From a checkpoint of a small transformer trained on Wikipedia.
Size: width 256, 4 heads of 64, MLP 2048 squared ReLU.
Each number is 128 + 24 x the weight over its row's rms, rounded and kept within 0 to 255. Layers, rows and columns count from 0. The size above them is the row's rms in percent of the matrix's.

# layer 8 MLP down (transposed), 2048x256, rms 0.19, rows 318-330, columns 0-127
size [ 97  88  96 103  89  95  92 105 102 100 106 105  99]
[[126 139 146  98 132 123 122 105 137  89 135 135 138  74 115 157  93 115 168 170 131 148 136  88 123 129 120  82  94 102 116 118 127  96 143  62 146 141 100 121 149 131 191 159 145 105 108 174 124 133 164 135  89 130 142 189 112 147 127 134  85 151 123 111 136 147 145 146 157 144 119 117 158 137 134 114 114 141 100 101 117 145 147 119 134 151 126 127 174  94 122 152 131 153 164 148 142 156 104 154  86 118 118 129  87 157 111 120 116 118 164 153 115 127 132 119 136 130  91 114 104 133 103 131  86 101  97 181]
 [135 134 111 142 111 161 170  94 105 155 158 118 122 109 112 122 141 136 130 125 108 105  71 118 119  97 166 116 123 102 117 118 135 124 163 158 165 158 124 140 172 153 101 151 148  97 108 167 108 117  98 168 145 134 123 112 112 137 143 120 134 167 127 118 117 124 150 128 138 115 104 131  91 127 164 140 131 117 125 126 131 155 109 178 130  70 118 123 137  73 113 109 130 113 124 143 155 127 120 104 115 152 113 129 129 110 165 154 134 134 155 145 161 104 143  97 115 114 140 141 130 142 143  82 140 127 135 147]
 [ 94 162 139 120 125 137 111 134 151  98 114  96  92 123 150  93 149 106  53  71  84 135 137 154  93 130 143 167 125 107 134 155 101 188 109 118 121 118 107 148 152 129 153 134 102 118 119 143  72 122 141 166 139 176 119 114 146 108 146 129 139 133 153 110 123 146 181 169 142 106 190 102  84 134  99 137 124 144 107 122 128 137 149 126 121 163 153 116  90 119 107 126  95 115 121 127  71 114 151 114  94 134 148 146 114 122  90 135 127 115 126 133 121 148 103 129 118 114 106 119 131 120 132 149 142 166 119 120]
 [100 133 142 127 166 124 129 121 143 129  99 123  84 139 137 161  98 104 142 142 128 128 125 123 115 144 149 133 113 104 117 144 101 114 163 139 127 126 164 134 129 124 133  87 133 107 141 140 122 160 126 137 148 115 166  96 107 161 142 148 106 114 121 114 178 116 120 113 166 119 141 154 131 132 147 123 160 128 133 121 145 129  75 157  85 127  65 133 124 110 101 137 134 129 124 156 145 146 124 147 109 109 123  95 105 103  90 167 142 121 147 150  99 132 128 154  85 156 136 110 118 169 135 146 150 150 161 107]
 [138 135 165  89 129 158 121 157 131 125 103  89 104 135 163 150  75 134 129 164 167 111  96 127 143 118  90 106 110 132 148 108 125  82 161 162 108 116 132 122 122  92 126 125 146 106 177 168 118 117 144  91 105 181 148 117 140 148 126 150 126 111 178 121 103 141 130  98 145 190 119 112 136 145 121 156 105 114 165 122  96 176 143 136 134 112 150 134  95 128 141 106  97 129 138 118  95 110 123 104 169 110 121 150 122 145 159 107 106 122 130 144 160 145 111 120 112 133 117 181 114 133 104  88 167 119 116 131]
 [116 152 142  93  84 119 123 124 111  97 160  69 140 146 132 124 129 107 108 123 133 134 128 115 138 101 120 144 114 101 151 115  62 158 132 150 146 117 145 124  92 136 129 141  98 124 112 113 105 127 148 134  86 136 117 127  66  74 157 134 117 185 113 171 157 117 157 148 118 140 132 125 103 140  86 151 131 156 171 134 108 127 131 154 130 104 138 142 109 121 151 139 151 129 145 135 104 110 137 160 178 126 107 127 141 135 125 129 123  88 158 105  88 158 155  89 134 112 135 114 115 146 119 145 134 125 121 142]
 [106 163 129 138 164 143 120 157 182 179 145 102 126 107  67 102 129 139 128 118 145 130 105 118 166 113 154 134 100 150 147 155 138 119 143 163  76  98  94 128 130 154 177 136 133 117 131 131 132  88 114 118 119 137 117 117 124 128  85 132 136 132 164 111 168 101 135 106 123 147 117 134 135 107 155 135 131 101 157 136 151 115 160 137  99 121 140 146 110 114 124  91 115 131  97 127 174 168 130  98 161 105 102 150 123 174 145 123 144  77 139  72 104 154 110 150 151  94 129  80 108 118 103 130 115 102 176 112]
 [120 129 132 144 114 116 121 158 149 145 116 144 152 162 102 134 125 108 143 143 124 123 140 127 119 118 163  71 122 159 128 105  79 114 153 115 169 134 119 208 149 160 124 148 108 145 152 119 132  93 135 143 113  91 155 131 132 133 142 152 153  82  77 121  45 157 129 140 105 130 140  71 105 125  75  95 122 147 145 148 129 117 119 146 134 149 154 111 121 130  84 118 142 127 136 123 118 123 165 125 149  98 120 127 150  81 131 122 165 139  92 120 135 122 113 180 117  65 140 131 128 137 119 112 118 128 131 135]
 [ 91 174 141 134 123 142 141 130 136  90 103 134 150  99 130 154 109 159 127 173 159 121 136 119 106  96 117 142 136 141  83 134 152 130 188 146 124  84 162 113  96 110 104 165 149 186 111 149 128  83 109  85 126 155 141 103  78 130 166 133 118 104 131 144 131 134 123 114 138  94 118 103 157 129  94 119 134 146 116 111 137 101 117 128 191 107 115 129 139 116 148 134  99 141 150  80 131 138 153 141 111  81 118 134  90 135 147 105  99 142 153 123 107 121 123 166 155 161 104  43 169 104 126 151 102 132 124  97]
 [147 117  86 135 129 146 125 112  97 126 159 172 114 158 116 136 156 154 112 105 136 131 126 134 127 116 134 147 155 121 134 129 164 126 107 159 150 124 135 123  86 137 145 148 123 109  86 140 119  88  80 150 140 177 119 132 159 115 189 102 125  90 113 110 116 168 121 130 113 117 141 134 120 145 100  73  86  86 126 147 136 131 136 144 113 133 110 131 131 135 105 133 105 152 123 136 107 132 160 151 139 129  95  71 124 118 167 163 135 114 146  84 167 141  82 107  99 138 123 151  60 108 153 152  91 161 107 122]
 [118 132 127 165 138 144 114 166  68 113 142 146 196 121 109 120  98 143 108 153 142 120 162 119 166 126 109 132 141 188 113 187 106 150 153 160 147  99 148 110 130 192 144 109 117 122 119  64  86 150 137 114 142 107 137 117 159 125 122 112 128 153 149 131 126 169 127 153 136 132  86 118 118 154 169 152  93 142 108 162 108 170 107 135 147  80 133 165 166 139  55  43  92 169 110 146 115 148 117 104 135 153 101 102 128 139 138 109 112 140 116 135 116 133 145 103  93 109 114 131 126 133 139 127 135 101 104 159]
 [ 97 137 123 127 146 133 131 149 131 159  97 131 126 123  97 141 104 157 161 136 141 130 117 133 105 107 140 133 150 121 118 154 107 108 155 108 106 128 134 154 133 139  75 132 151 120  78 128 153 130 148 142  88 103 123  91  81 140 161 172  99 101 138 157 121 140  78 117 141 140 158 128 120 135 127  92 125  68 167  87 122 121 151 137 155 143 111 129  91 135 153 130 148 145 161  98 112 117  72 130 145 128 119 123 132 118  90 116 151 131 135 110 186 160 157 107 138 147 130 141 150 134 102  69 129 145 137 161]
 [ 94  90 137 140  98 138 159 158  67 161 142 159 119 125 161 163 121 122 104 145 139 104 133 135 111 155 160 138 123 158 109 100 152  82 116 129 146  75 109 181 151 100 130 135 122 143 165 150 113  98 125 159 151 127 174 137 147 145 184 122 116  98 141 124 114 142 139 156 132 150 101 105 134 107 150 154 104 122 132  96 104 131 129 159  64 106 123  83 149 116 146 161 120 120 115 113 107 109 121  95 115 131 130 123 164 121  99 163 181 126 103  94 142 106 142 137 131 133 126  98 120 106 133 116 184  99 146 185]]
# layer 8 MLP up, 2048x256, rms 0.187, rows 319-330, columns 0-127
size [ 85  92  98  93  97  85 106 105 102 101 107  95]
[[142 126  78 104 151 115 156 173 151 140 149 136 139 116  93 101 125 140 142 117 121 126 159 124 144 172 135 151 141 103 110 119 128 100 112 121 150 128 110 124 134 147 118 124 132 163 130 154 147 128 162 150  85 138  99 116 126 110 127 143 148 137 129 158 119 112 146 148 118 156  99 127 150 130  99 125 115 101 141 122 106  84 108 144 116 156  50 131 144 166 138 147 158 116 122  67 139 146  82  76 169 177 148 122 108 113 120 125 134  82 135 141 163 111 111 132 127 131 111 128 211  66 109 126 133 164 120  90]
 [121 128 128 145  91 130 135 123 110 114  98 111 129 104 123 102 145 164 142 177 113 144 132 148 112 116  85 118 106 119 109 116 122 155 124 119 140 105 147 144  96 121 149 119 150 144 143 145 168 185 135 138 123 130 169 154 158 173 142 114 121 122 115 154  88  75 120 106 129 154 113 143 130 135 173 119 122 148 116 140 140 144 144 114 123 105  91 155 109 130 101 116 139 138  82 121 178 128 135 153 142 169  81 103 134 113 115 160 129 128 136 126 146 116 156 156  71 108 171 104 103 129 173 146 141 109 123 130]
 [148  94 120 165 105 142  92  80 143 144 125 149 143 127 109 130 191 116 120 161 149 101 165 133 156 135 104 193 117 135 115 123  86 104 100  95  99 113 122 110 123 165 132  98 126 116 109 137 118 133 135 117 126 149 100 120 118 128 111 102 118 151 122 149 135 157 161 119 134 146 100  99 124 150 128 143 166  93 120 134 130 106 100 137 147 187 191 154 141 183 141 165 123 144 138 150 144 137 144 111 122 126  83  90 125 105 122  81  93  97 148 113 176 140  91 150 126 106 151  96 112 139 170 123 127 143 109 137]
 [101 101 132 150 151 107 132  99 145 106 115 171 127 130 134  94 135 126 115 136 160 127 126 135 151 146 106 129 136 125  93 163  90 111  98  96 109 137 155 113 152 175 110 127 173 129  72  81 146  53 121 111 108 140 134 130 150 113  84 156 150 115 154 105 116 100 136 189 102  98 137 107 130 147 143  93 102 143  99 103 118 117 107 129 162 125 120 142 152  92  59 116 114 142 115 164 186 125 135 153  76 119 131 170 105  90 123 100 147  77  95  89 102 112 113 120 122 146 112 134 118 133 133 118 129 149 142 124]
 [148 158 135 191 110 120 171 114 135 159  91 112 151 137 144 165 124 133 128 128 134 149 160  98 136 123 161 119 130 122 140 129 125 157 126 138  86 131 130 110 139 131 140 106 137 129  98 128 112  74 126 147 130 119 190 138 131 110 112 125 139 135 132 123 119 129 135 170 101 170 137 117 103 135  97 122 131 103 119 100  72 121 128 106 110 153 112 109 126 152 125  93  87  88 106 141 147 169 108 127 128 143 134 120 117 131 114 149 123 102 137 135 117  88 124 136 144 142  81 144 130 132 118 173 110 113 130 156]
 [146 120 159 117 121 118 140 114 137 160 136 100 187 123 107 177 145 137  77 188 146 154 117  94  93 113 148 143 136 111 136 138 128 118 139 103 139 152 128 133 110 176 140 126 146 133 123 124 140 138 121 157 141 122 120 172 155 126 182 127 117 156  95 131 129 146 108 137 109 139  83  83 149 149  66 131 102 134 122 166 114 116 124 122 143 106 118 143  93 125 120 104  87 145 120 161 141 116 165 122 118 172 113 127 150 125 105 138 159 117 108  81  78 132 109 124 104 160  91 138 150 147 185 123 138 121 142 149]
 [177 142 113 123 160 180 155 125 110 154 112 134 142 123 122 156 139 150 141 129 183 127 118 134 162 102 110 115 128 158 151 124 108 126 138 136 178 123 151 128 133 109 108 149 116 161 115 132 121 132 128 168 146  87  96 150 117 146 125  91 157 104 129 136  94 129 125 165 128 161 161 108 150 169 127 180  90 133 120 128 106  81 143 153 142  73 101 140 104 160 132 134 156 161 129  88 108 160 109 148 138 100 102 155 108 133 158 123 108 176 106 112 117 116 118  87  72 101 134 149 120 179 145 126 121 155 128 152]
 [150 129  98 104 105 139 141 113 124  95  97 142 122 174 114  94 132  58 146 135 105  96 163 163 175 146 122 143 153 115 113 107 169  97 164 122 138 127 102  72 144 116 111 111 135 133 114 132  98 157 118 101 111 111 167 156 115 144 122 103 100 118  93 112 122 105 119 143 130 162 125 166 127 116 150 150 117 112 174 167 117  99 117 150 144 149 145  96 128 135 138 138  88 118 146 168 142 166 133 149  97 150 134 119 165 103 105 159 103 166 139 127 119 107 110 113 133 162 173 112 180 127 143 133 127 123 105 152]
 [146  99 117 101 147 157 133 134 151 153 176 174 115 140 148 128  98 174 168  55 103 156 137 109 130 135 142 131 176 150 133 100 131 124 124 130 143 148 113  89  92 129 153  94 117 115 143 105 116 132 133  86 133 138  84 151 146 149 119 127 141 139 153 113 145 153 113 117 117 134  80 146 122 100 128 166  99  92 105 141 142 124 141 148 128 124 120 125 110 153 152 121 114 112 125 106 114 152 120 103 133 136 147 147 161 117 152 111 127 131 102 108 106  86 108 108 158  98 150 136 136 147 131 162 124 104 117  97]
 [154 130 138 154  96 119 116 171  80 111 176 169 103 150 108  98  84 112 164  99 105 129 142  88 151 136 148 132 142  96 113 113  79 128 137 162 153 131 140 119 127 194 172 159 121 104 133 140 128 100 101 168 134 152 158 105 141 159 154 152 124  89 125  87 169 151 121 138 125 124 103 137 145 186 122 118 147 124 132 146 122 181 151 134 105 109 106  84 123 124  90 136 105 136 131  85 124 158 137 164 127 118 114 134 130 115 116 159 120 131 136 102 125 103 132 116 156 100 159 139 138 106  96 135 151 108 108 141]
 [116 102 109 130  83 142 129 156 169 168 148 149 151 120  99  80 133 130 170 173 150 113 146  92 105 131 183 163 171 133 116  97 144 131 144 113 131 130 141 108 121 133 128  64 147 118  99 179 126 151  94 130 142 110 128 123 130  93 190 122 108 117 109 151 125 135 122 114 155 116 138 111 143 131 101 116  99 115 158 105 109 108 109  76 133 133  74 149 143 128 108 142 126 112 150 120 166 150 108 141 128 118 105 120 123 140 127 136 118 102 110 172 130 100 106  98 111 146 134 110 159 100 125 117 107 133 143 167]
 [ 80 126 144 147 101  99 120 138 130 110 159 117 166 132 132 181 100 162 125 131 163 149 139 140 133 117 135 169 130 156 139 139 153 144 113 146 131 119 127 146 129 135 103  82 141 120 159 140 103 115 164 141 125 136 141 117 112 131 135 122 143 109 167 116  90  81 136 184 150 123 176 156 108 163 112 155 127 142  84 145 131 109 139 108 130 189 136 119 147 136 127 111 116 121 129 129 146 118 199 145  93 110  80 152 169 100 118 134 153 141 116 105 133  87 115 155 119 122 114 116  95 136 125 133 124 113 151 132]]